From a checkpoint of a small transformer trained on Wikipedia.
Architecture: LayerNorm before each block, rotary positions, untied embeddings, attention and MLP in parallel.
Each number is 50 + 12 x the weight over the matrix's rms, rounded and kept within 0 to 99. Layers, rows and columns count from 0.

# layer 4 MLP up, 1024x256, rms 0.263, rows 939-944, columns 0-127
55 30 92 45 43 40 47 70 56 64 41 62 34 80 51 59 70 40 44 30 45 41 51 62 43 45 43 37 56 47 53 52 46 60 28 36 47 10 47 69 72 66 54 36 35 59 56 62 47 33 67 41 24 69 45 59 38 47 37 48 47 33 49 69 42 70 55 49 55 38 45 43 59 38 49 59 48 65 34 56 60 42 34 57 58 60 46 37 51 21 48 47 62 51 74 63 44 40 27 56 65 32 54 62 55 34 74 73 49 35 51 46 44 39 35 40 38 67 71 46 30 51 50 63 61 40 64 48
46 68 69 47 39 57 48 33 39 46 61 63 59 32 42 55 39 51 37 39 41 45 43 47 18 22 66 53 39 70 24 48 56 56 68 43 65 44 33 18 69 54 50 60 59 53 52 35 52 44 27 51 41 44 43 58 54 56 61 51 60 43 58 45 52 73 48 48 59 32 46 48 53 40 42 37 49 35 42 62 51 68 75 44 32 42 52 48 57 46 35 69 57 59 61 47 53 41 51 63 39 49 33 46 51 50 40 29 43 35 57 32 38 60 57 69 40 53 78 62 55 68 51 62 45 40 34 49
61 60 60 56 53 66 42 56 59 44 31 48 67 52 40 69 57 67 65 36 50 35 55 54 44 59 63 56 61 55 63 36 45 31 47 57 40 32 51 56 50 49 39 65 45 58 48 33 44 89 64 46 47 42 61 67 26 52 54 62 33 52 59 51 45 33 58 39 68 60 44 54 36 63 54 50 51 37 64 57 68 69 44 80 53 66 49 31 29 60 49 33 34 57 66 52 65 40 55 45 39 46 46 60 47 47 60 35 38 58 45 54 70 62 39 40 36 63 43 45 47 77 52 46 80 34 33 55
49 43 44 44 34 45 31 48 45 55 42 56 63 53 68 55 42 49 63 47 67 50 48 64 69 61 27 75 56 55 55 50 57 26 59 59 35 53 71 30 65 57 37 51 61 43 37 32 65 59 57 31 59 54 47 57 58 31 64 59 24 37 35 52 46 56 45 28 62 47 58 41 40 32 47 45 75 29 34 56 43 39 49 47 53 60 40 49 45 25 46 33 51 42 54 33 92 26 48 76 63 43 59 53 46 47 42 57 47 32 34 42 39 64 56 31 42 63 50 57 47 39 63 49 58 45 63 33
33 33 28 37 46 43 60 53 70 58 40 49 40 49 83 49 49 57 52 49 78 52 25 77 49 30 57 43 49 55 48 41 25 51 43 59 59 62 70 50 60 56 58 51 28 57 36 41 52 26 58 46 64 48 52 50 42 43 36 34 52 68 42 52 53 42 27 50 57 53 81 56 51 45 71 62 50 50 42 54 59 45 32 49 44 44 63 63 55 51 54 48 41 79 46 54 59 57 59 33 60 59 58 47 33 35 69 50 50 55 47 50 52 54 62 60 61 51 54 60 51 67 56 54 50 46 53 43
46 45 50 62 43 59 47 40 62 24 57 46 54 53 49 34 44 50 38 34 49 77 62 33 67 38 45 53 48 65 38 42 41 69 50 67 65 71 58 51 55 71 36 39 41 66 31 39 54 21 52 36 53 55 48 56 40 39 42 41 57 47 49 34 33 82 69 45 30 46 57 64 63 55 57 61 50 42 34 61 61 59 34 58 81 46 36 45 51 42 51 39 69 69 44 49 49 74 34 36 37 54 83 54 42 53 48 54 62 40 53 48 50 55 46 34 44 70 52 74 37 55 43 42 47 39 25 43
# layer 4 MLP down (transposed), 1024x256, rms 0.191, rows 939-943, columns 0-127
70 69 57 59 48 43 51 52 59 55 21 54 71 42 68 52 50 58 57 83 27 44 32 36 42 58 32 27 73 57 52 54 43 36 56 60 50 59 49 50 47 46 49 64 56 51 72 44 42 64 57 55 38 41 64 43 27 43 40 24 79 62 46 63 42 56 62 63 40 34 53 80 64 51 37 52 63 65 62 54 60 56 43 50 49 57 45 69 66 56 48 47 48 82 49 53 67 52 41 43 12 66 72 51 46 45 51 69 42 46 51 47 56 53 47 47 62 67 69 32 50 58 55 73 54 37 42 35
43 61 37 59 40 54 52 64 61 60 38 48 53 38 46 53 59 59 48 75 45 45 59 45 49 52 29 35 56 47 57 56 54 58 31 46 33 33 37 24 78 50 56 73 46 46 61 40 54 50 51 47 40 34 58 58 48 55 43 49 52 51 27 58 57 44 73 53 52 47 65 38 34 55 49 48 58 58 53 53 27 39 31 49 66 28 40 59 55 74 51 64 57 25 45 53 54 61 40 57 53 49 28 30 58 64 42 47 51 52 46 57 64 25 45 44 61 45 55 57 64 29 36 64 55 39 44 47
40 53 72 49 47 59 30 63 54 56 56 56 35 46 51 28 39 46 17 65 57 33 61 50 63 64 41 32 46 47 50 52 45 73 38 58 56 57 37 59 23 48 46 49 58 49 57 56 47 44 75 48 57 42 55 36 38 68 54 38 40 73 33 59 59 44 65 62 67 37 43 71 53 39 64 44 55 43 60 56 38 68 39 46 51 74 57 52 40 46 46 47 47 66 43 63 48 34 37 72 45 43 45 29 47 27 62 40 46 50 53 44 61 49 40 57 59 67 48 45 50 31 54 56 42 37 58 18
60 87 61 43 67 43 30 34 58 86 50 42 51 57 57 18 40 78 47 72 36 28 36 47 39 41 52 61 75 47 38 44 58 34 46 62 49 54 59 26 72 63 41 38 49 71 51 78 41 30 73 49 71 48 59 51 53 66 31 22 57 75 38 49 66 53 33 46 67 51 48 72 80 50 60 53 50 60 69 45 37 52 61 54 53 69 45 45 57 39 50 41 58 60 56 43 43 45 41 45 48 29 53 55 54 51 63 56 34 50 42 37 28 70 34 62 63 59 35 34 48 77 21 29 24 53 61 48
67 43 58 66 68 73 34 16 47 58 49 73 42 47 29 63 49 47 39 56 22 36 65 34 39 45 62 49 48 43 39 75 38 54 57 37 23 51 43 38 46 42 41 53 55 53 64 48 58 53 56 60 40 66 56 75 77 27 54 67 50 45 49 65 67 63 49 60 50 47 62 41 54 56 23 60 54 31 64 36 38 68 51 31 60 57 51 51 41 57 62 32 55 41 53 40 49 37 50 60 55 32 60 58 65 49 37 27 53 53 46 64 51 32 51 49 62 40 63 43 62 57 47 64 36 62 51 45